Weights of a small transformer language model: a variant of Muon for these matrices.
Each number is 500 + 25 x the weight over its row's rms, rounded and kept within 0 to 999. Layers, rows and columns count from 0. Numbers have three digits each. The size before them is the row's rms in percent of the matrix's.

# up: layer 3 MLP up, 704x256, rms 0.204, rows 612-642, columns 0-63
# down: layer 3 MLP down (transposed), 704x256, rms 0.112, rows 612-642, columns 0-63
# gate: layer 3 MLP gate, 704x256, rms 0.191, rows 613-643, columns 0-63
up612 095:505493532455528506490491478488522516495539500494490448470524489525522501456542508523524458443510453475492516504516476525494488498543499483517507538530492496458503484485475484500495511485538532
down612 094:472505509494483455492520528506480508504501494479516498470519439493488492470475512509538491507507509505495522512499499529484538525513494484516524507515519493499502532432520514449496488519483483
gate613 103:477542521531445466485518506499477461493490501484484470456501522487489490455473468522482497538488436511420470506473488461487476522487461493500475496545495497489497473508500529489512434555496521
up613 102:474480516464501544484492513494513487513477476479484508511522448457435490506526523516505482474478535508555509517540521527498480512540509474489509510488458477501514503478473477521476529494512506
down613 100:518534486519495442509514474481482514511484501501488496522460476540477520520540480513537497462478532542522552544519517521514489483488570499497453528499530528486469494475498523465532501506512508
gate614 102:504479504525483464461539531472492503501440514525466528488455514474546509536500498510482475511497453504458464513516529481503500502511443476546493470480481502512487475520474479521511489481503462
up614 098:498514523473504531478460496529521468520571468479508462510537490561459512472503495489496521515502498532517508508517529498474479473509545519464454508501571525508505534486490540489463470505478547
down614 100:486503438506526497483501495502510508485533478452503544529490506521495537448494510512557541503488506536484482477532496491451474470480492475460453489514514505544493481471468542474488465531511457
gate615 102:497516485513480537509497517502495502539495475509482482498456502486484491519481483494497481491515500479505489526564488508474527479485489415484501541489520508487522486480496523486521466499549501
up615 097:526472474533489499527531488506495460513456478497518507493520511485483500560521512441487499497480504518520472504484516466484485487482463508492463511505477473468532484450468498517503468471540508
down615 101:515512499521477503526475505525507511493532541487444464514539493477499465497487527505477477491485487497525482472483509467499505495516522474527549536556512478516539509508509470532517506472507466
gate616 097:495459512512472502481502499481487475482477500503551478507481492465480509509477540489577521550494503528492497522498487523529510538512540492543470481473525492546505495503500503491512508479478508
up616 102:501532532473471497525502523530529488523542481494455493491521519563528518534500492472469553479486485456523523492506527473475470494521482492515488517510502501448508498540484535488503461511532485
down616 100:515510480476533455498465481551516506443498505496491521498477503509483501527472490541443484480516474501520547492510537460460471498462552492487493520498496499473491484516530511490527501520489521
gate617 105:513504498523475529485493513488480505479514496529491532535458456489546500510505519519508501557550539484525517516488515532506485493501471497515476473483478522474488496472527519542518481477527518
up617 103:500527495477496465458470523487515508520493492481489503531417469526550512514513481535506542523485522495477469484496498470477505460497536485503459520460528449454511518492500484464469461495511475
down617 104:485512468507450501546469491546522513489526494540487515490488504533499500491515443491495519524530453510565464518492522498469517516510467529510527491523488520501491497490506494472496475554501539
gate618 103:521492512495485522476473518522488502520485509523493504509457509516507444494462530500504484503489480491538494467517491553473487503493489494519443510493494520555492530506495514522505471501525498
up618 104:545471488468456516511496490474506520484494442505513494479504474494514477479478544499509549513510501483486484492488507557495492497462481525510495547536533498512478519511511487507459520490485483
down618 109:497496505459519516524515535509559448506494505530513486551507476568529464474515486469509497481483515497526496491512493505530468488537500493515501485536482491471522544494453481533508523497483496
gate619 101:458518483490513466471466520513487494487459536503537497484507423493486500502464493523506502503551452475477562524489491493424523505489490499514498470480514545484460484451478522451528488487491515
up619 101:536473496508469547523498510497461482517523504519472544491514522519538476512510485511503486500454517518461480472493515517539495464489482505507503505512482460486517497534529497483494488499469512
down619 101:495507488505472485531517466499515500493484525462432506464514509527517530501491497508523498488502539556446428491515517478522528500491482490526501490527490476509511495494518487464481526542500500
gate620 107:472490510482498485516490464500512473516490502474495546482489537455468497558492454511448505507469519522510469546498522482507511519529495438462485531490494457478486494450502501501545511526535491
up620 105:484540500535523534463506496474491479488522515508505473519495499528521482404496499530509509525491503515486503536544539519510504499514469538497495527510510503493517516558493490516487503545466566
down620 106:471484452513475509506511535499504517507520463515520481505498505508525481482466474455483450535500512487519494474516502472508491471504520563516551515494540471485512470528471510532471506508487524
gate621 105:522510473487523533507506519518483479512502455472440494489482507528471461472521528525496506487499484517488536459514533512466568510478476531510509502505520491482455468473535465472476512509437511
up621 104:549459482506516492490522512497488461473493528469501505508547521519493496528519525472492476456434524474560462472480505530503503501481487513489488512498487473500549497506508524488492533485504537
down621 101:493510499508519504549484461523506500516514502523503488459489457457480535470487466511497516510473489477489482490544505470537494509481509495479478507485472468520517492458467535511480484529462508
gate622 101:495510479496494543504483479457472502505505504502507458493495489510530519495517495538448507516479502539460494497497468517516512518538503509469490490496527487504512491481486488520501448521525480
up622 103:470516513453499489477497496501507467463495545510495472480494520467503491537460510517497528526536506512514538477543520506540483527533518445488500495502471469493469518472489542476512506518492512
down622 102:481508478518495498510516476504509505483487487493508498426527493494511502517513518543472494494533533477506449529556498529472502453513484535489519511510515500446489482529511515499493503506506511
gate623 102:493476472479518504449489560451502488489524454513490508464484510504502508480494476531516510461505482499514459488507479468478471464507495442521508505517478503492497486467532513482475504467520459
up623 101:509486501474516487429546499476514452512518493552497473506455491495525483476527470536501522481492487542500500501482497476463509476488499461532506506488457512490530515482507530472450532499524510
down623 101:483485501482488528488474525505470442478501515549482492539501487444510498473474488469476516450471516500486488461474514510514509476535506498528497503475499547492489476479532510522475492495492542
gate624 102:501467484520472550518483505529508513490457511469536554530513517548527527483494497540489460514460506507478500526544486517504499554516481486527578453472539480464502463520494532489498558549505501
up624 122:465499501496495559509506503484469500514506461478542517520474521568477506504470497499491455475464483549503529548510444501510522546483512473495555485526551490490472518509486528508504513488527535
down624 102:505530547463469476570422468595507483517563524484526488496505495530485485529518518508512465492526481528532521536516466539503506519528516523463537515504491487527487543477485453483453516489530534
gate625 113:501510475486512451522509494524492498532516521470487492483491537498530500487535462500508523484477499430475470532483479521478490505459485496481494505490512495478448541452500527473485502503508495
up625 112:489536496506472500512474506490527528462473482553498514550510512524507514481459503527527497530533483525483536490528510485502473487484551548514501473511480506478515534480522477500502483479488508
down625 105:507467473534474489474490495458531545475470502566514465509480546512498492512497559514505469498519485582526486483532508472494513501492515565502497485494507486516491452522527499491493484552519484
gate626 093:453526501457496504480507490510478520512505453535538513507506499505516501469547483488470498500483512494487469476521531488518477495514489487531517485524539490495500524524507483503511486482494480
up626 102:487466504479536508487479528486506537506487478518497517487439484517525517525516499488488495517519513486527517515519485498515483524496506492478491518479502475527475524481482466501484504490489474
down626 094:487522539480483518508488506532492530497527497557544505511490492568498490485542512502506494475525529503468517486504527512497505485480498542492478493458478489479488515470503483520477465493510527
gate627 107:489494529519468483481520522505474526510495475521498492465477477454500486534471477458491486465477506519567496488592487483487533496477528535501522492545556479522442482494493506452531475458494541
up627 101:508534484503539511508499490524488474561436533480523536541492518514431529487473512526486499528478479519474529475440518494512459524498489477491509538507511494522502496465472505496479493521512511
down627 104:505517479486511520513479452524533465529477530524511519462552495521503473509473492539474515551530530423468468537474524482476494511432497460510502516497499506505535463468478518507481490517483507
gate628 091:461490506531518493502474475532473476461485450503488491471498511478493527492490486495467481503502502499485489472530493498474540501510517479516501494467466497527580488484488518479518491506506482
up628 093:526518465513527499508529479476500494539505510508474517490461523526499497504507495477514504485479458467474491539461482532486499529482524501498510473528534523500440453508501497482471489518480453
down628 095:526476501452493526454524476500501477569470515510532498496497477472486540533503484514490511493528487525490494488501493513538489498504521481521481454486535515493508495510435523530502514521477465
gate629 098:463497497553493473495508479489482466559499474533529473485480535475527523507492528502535501467509517487529527521486485514463534500487491524512527490479486526473497520475518519505529489551537525
up629 100:509510471507533512493507499491546507542461522481504555511496501533479500471549468489486486490518493453514520458544527484506536511520518515513495539532522546523498553513474499467526481499522490
down629 102:519539496497496503513485512479473514499506500486476486524526461499491473475479507513485503513491500567523508471491498475514527488473478500539473510512526475434508506499481451515479512494486511
gate630 096:488499514502453501464473518527528463514487510499529545504500494556590491526532481490485508492439477501538501513541524508533531504519493494518511502523492478489464435462526513465503453515527479
up630 094:515501496543469495469482493536534501459515481491479474460513504496490480525493479496484505485443491529547522529492495488472472492495497469516490479545489491477518485488567466466479510500494477
down630 099:475508472480488502524494500546501523478504512492510515516469493469454470484477411447533509495495514502537494506488485517514527485497461517516509478479511474499473483462506467469501524499503481
gate631 094:542488448481523499482560481490542535493506502494515476525488486480526483551530515524510516482484507481503500490459457429485487491466515449525479520491506506489481515521555458489513475544558491
up631 094:513583509485503514457511509478536524529476432491499523477487482490535460462540496535493514512435485475503481441484505490488492523448498496454488540489527477507492487481503470486486461545447530
down631 093:510480525478480512514477526524503538551469484516470569502463498537435531487556469491449474478472508515488535449489479499482455514488529486501461515492504493494481513507513466464515487525541493
gate632 100:493518484516495534456491549468493471482486529516516556495519491509498527495493475527518506499490479473511528508526482500504501507515454489475465554501510483476518528494517497544504513487515524
up632 096:479501463498521483505489527515518495500482524556467497493482551518552472550538499481484551460512516491515522487482502488495487512461487474487495498506496535514496501484503532519491541499507492
down632 102:487479476522472492509474510506482477505478486544438495529493530489526475535538518472531525503492549504475466507528507529502513530501539507525529481532477562490522499560522506513531516510460523
gate633 101:517520490496527523519518516480474476465519485527479492505500481503465521496502518503493502485545470504513500471520495518503540544470500478495499485520534470492468512512491533463563480508497505
up633 104:531497490475503511516489486513483464512489521492443518488497496439528505452500472541535501501540520511544489446474480531524497515536482489505470505494477520497482457499500516487467476498480470
down633 107:506471491482502458503498561516525470525482491508525530472462477518507494521458535466527472525492472498468467485497522534546506487511519522500487518505504524537505469492507461495478486462505483
gate634 097:543527494446497518476519530464476534478502513484523518469449516499469507521543505531501507478505512524494466487491460486435526533493505521491469499511522483532532487536522505419473546534550526
up634 095:488493462498514515467564454548499489538495512459492499497513511473542530467507442533480495472497488586503523511474568485547476477514485500493507500530501492525455475542527461482508502504541494
down634 103:458507543494481486547481526548485491494507541515474506507504515495496507521518498488486502551489503532522481505522518468484489465480501530491504480454496508523435501485491533522504519574446458
gate635 094:491463451499503500503473474491507495512496467513514512521463479475512552502499517500518499517496462509463531523508503554491543494495529514506507479462492510508532488531489519497485477488518538
up635 101:516482487484545479494505485470536513510471517482492505512446491489503521502486516471496513514529501536508516510507488483542517524518509507496493504462511524511585505518507492514529467522478529
down635 102:471477520486483520541499507486493506507523503464524498518481527522474480506563453515484508508498510524528504480471460533481501502523503472474501498523507521480518551524518527502469479520540524
gate636 102:445547463467567457484459488454571508480506474491527535488516505540489504484513517465515508500501501519477535507532530478496514461508484487496485467528496538492521492485499528471477501482507491
up636 096:493543516497496482500496434503491491475495519534472514473488483492461486454487484512507471475524525476499444479529541475492524505516503495465486477509484492520490456479477491475511493503476476
down636 098:518456540450532490525514538540508509503513490483480500455511497508499479497539536564534514518540473451511476533528524464492474503523533515513467489509477495517498515496521534515507485499468542
gate637 100:538464460524499506448498501520532472514470520462480516497457501492533523479495460498503499511502525492512527457482529458508465534512508524524532473500499499515495548511477483528495526519509488
up637 097:490498535507480502523498428526424502511463482491495467510494489500474535504485510478498469480468533491466533495504484481520452468536546495507483496539541479485511516506499536465519467470499525
down637 102:508463511507524474508514493481509468482517526448471507434485466505506567511472513476461465480474497524510463538496509509508521507489513528511553491498507484487538495543530493539492491491485481
gate638 099:486494495522471527501457529517499487512486506501537499493490523495508510479539521541542487538488486476490480517486466494454476526488489501513509523503571475503491533502448488538540538559538538
up638 100:495504565537479472496506491567507486473470483482496492496505492524486518484509503484461521496504508515445449490477533474491509438514490534485487512533491497523495464492534494476495506528515477
down638 109:510503508529510475541486482464506456450515493498501462463556512434484506493544489490496495493531553457536470436483499505488518452510486531503518508500468493530511559497579488465481499482461492
gate639 109:460506519494522489496500485521478537420463472454492530472466485518539507481468542489508532509523507488535506540522492494472490472499500523499532521514452470490518551444515495482451483493508496
up639 110:442541543497489475467539502471508517505471516462475525470487497505538494465517538520502508463472493505518499496499509522494490478516502506520523501494443470493536540451503496461467475514526519
down639 103:505471547494501515465493527516467491445511503529489476532508494537527472494530503533530524494516457493530509502535554529519519490515442516500476509505490522500532513482511513470486503494522477
gate640 098:495484487518461511481426474514440490499513507492513514510507538534487488466488469499483542554487495488489460523511497475499462489490542470482501480467468501495485494489546524524530499511486531
up640 103:489528497544494496512530509500521548524521508499454503449490527477494518480516500496494516523481547517450499464502460498511472485475475511490533515493530510477456469488496504533478484493520487
down640 102:509481504463497469467483479497525469547497534512473518459473517549567539515480482492525516516465463509529459514509474489527478477494512520514538515507486509468520478545547491558523499523512496
gate641 098:486461443529532553560472486491512518489462505522527500471478474549536503483494489475477481526501501511482489482481508504514514466516510471479492461466497531496538502466499481529475482501474506
up641 100:461495494483493524466459523539465524531508515522491483512476528472482495504512500505481488468454481502419516515502542491482504506499525521547506504461453500486512484519501493538440485524534476
down641 101:456452571495425511494502528541530523490540502520494537498503500521476537524466522518479452501495510469498543490451475474488449513503484533507525470491496497466493453498464496512530531505460499
gate642 103:543478500491484517477483461487535509493506477497508452521506501436503507483518531498502510482454518509537483488488526537514505511480463502469504510506503520469507524472456508484458524509563527
up642 107:488466459514502546498507481456484515541491513520521493491488482497497511473541518513523482521510499494503517508521538543518480554477496474520566486486491542474466530450465481497508515492508546
down642 104:532464511501468496503478443536526508496480510489533516513468485454494529469499546469501547508458508473532519503457513502527488518502520490529502483482488473496495537491444537508504531440520494
gate643 103:461523484467475515468523487488452558503517489472473472510474518451503489469515525468498452481467487543531526470503520495519524548516468491540478522473528506481506476518527533522493430467491535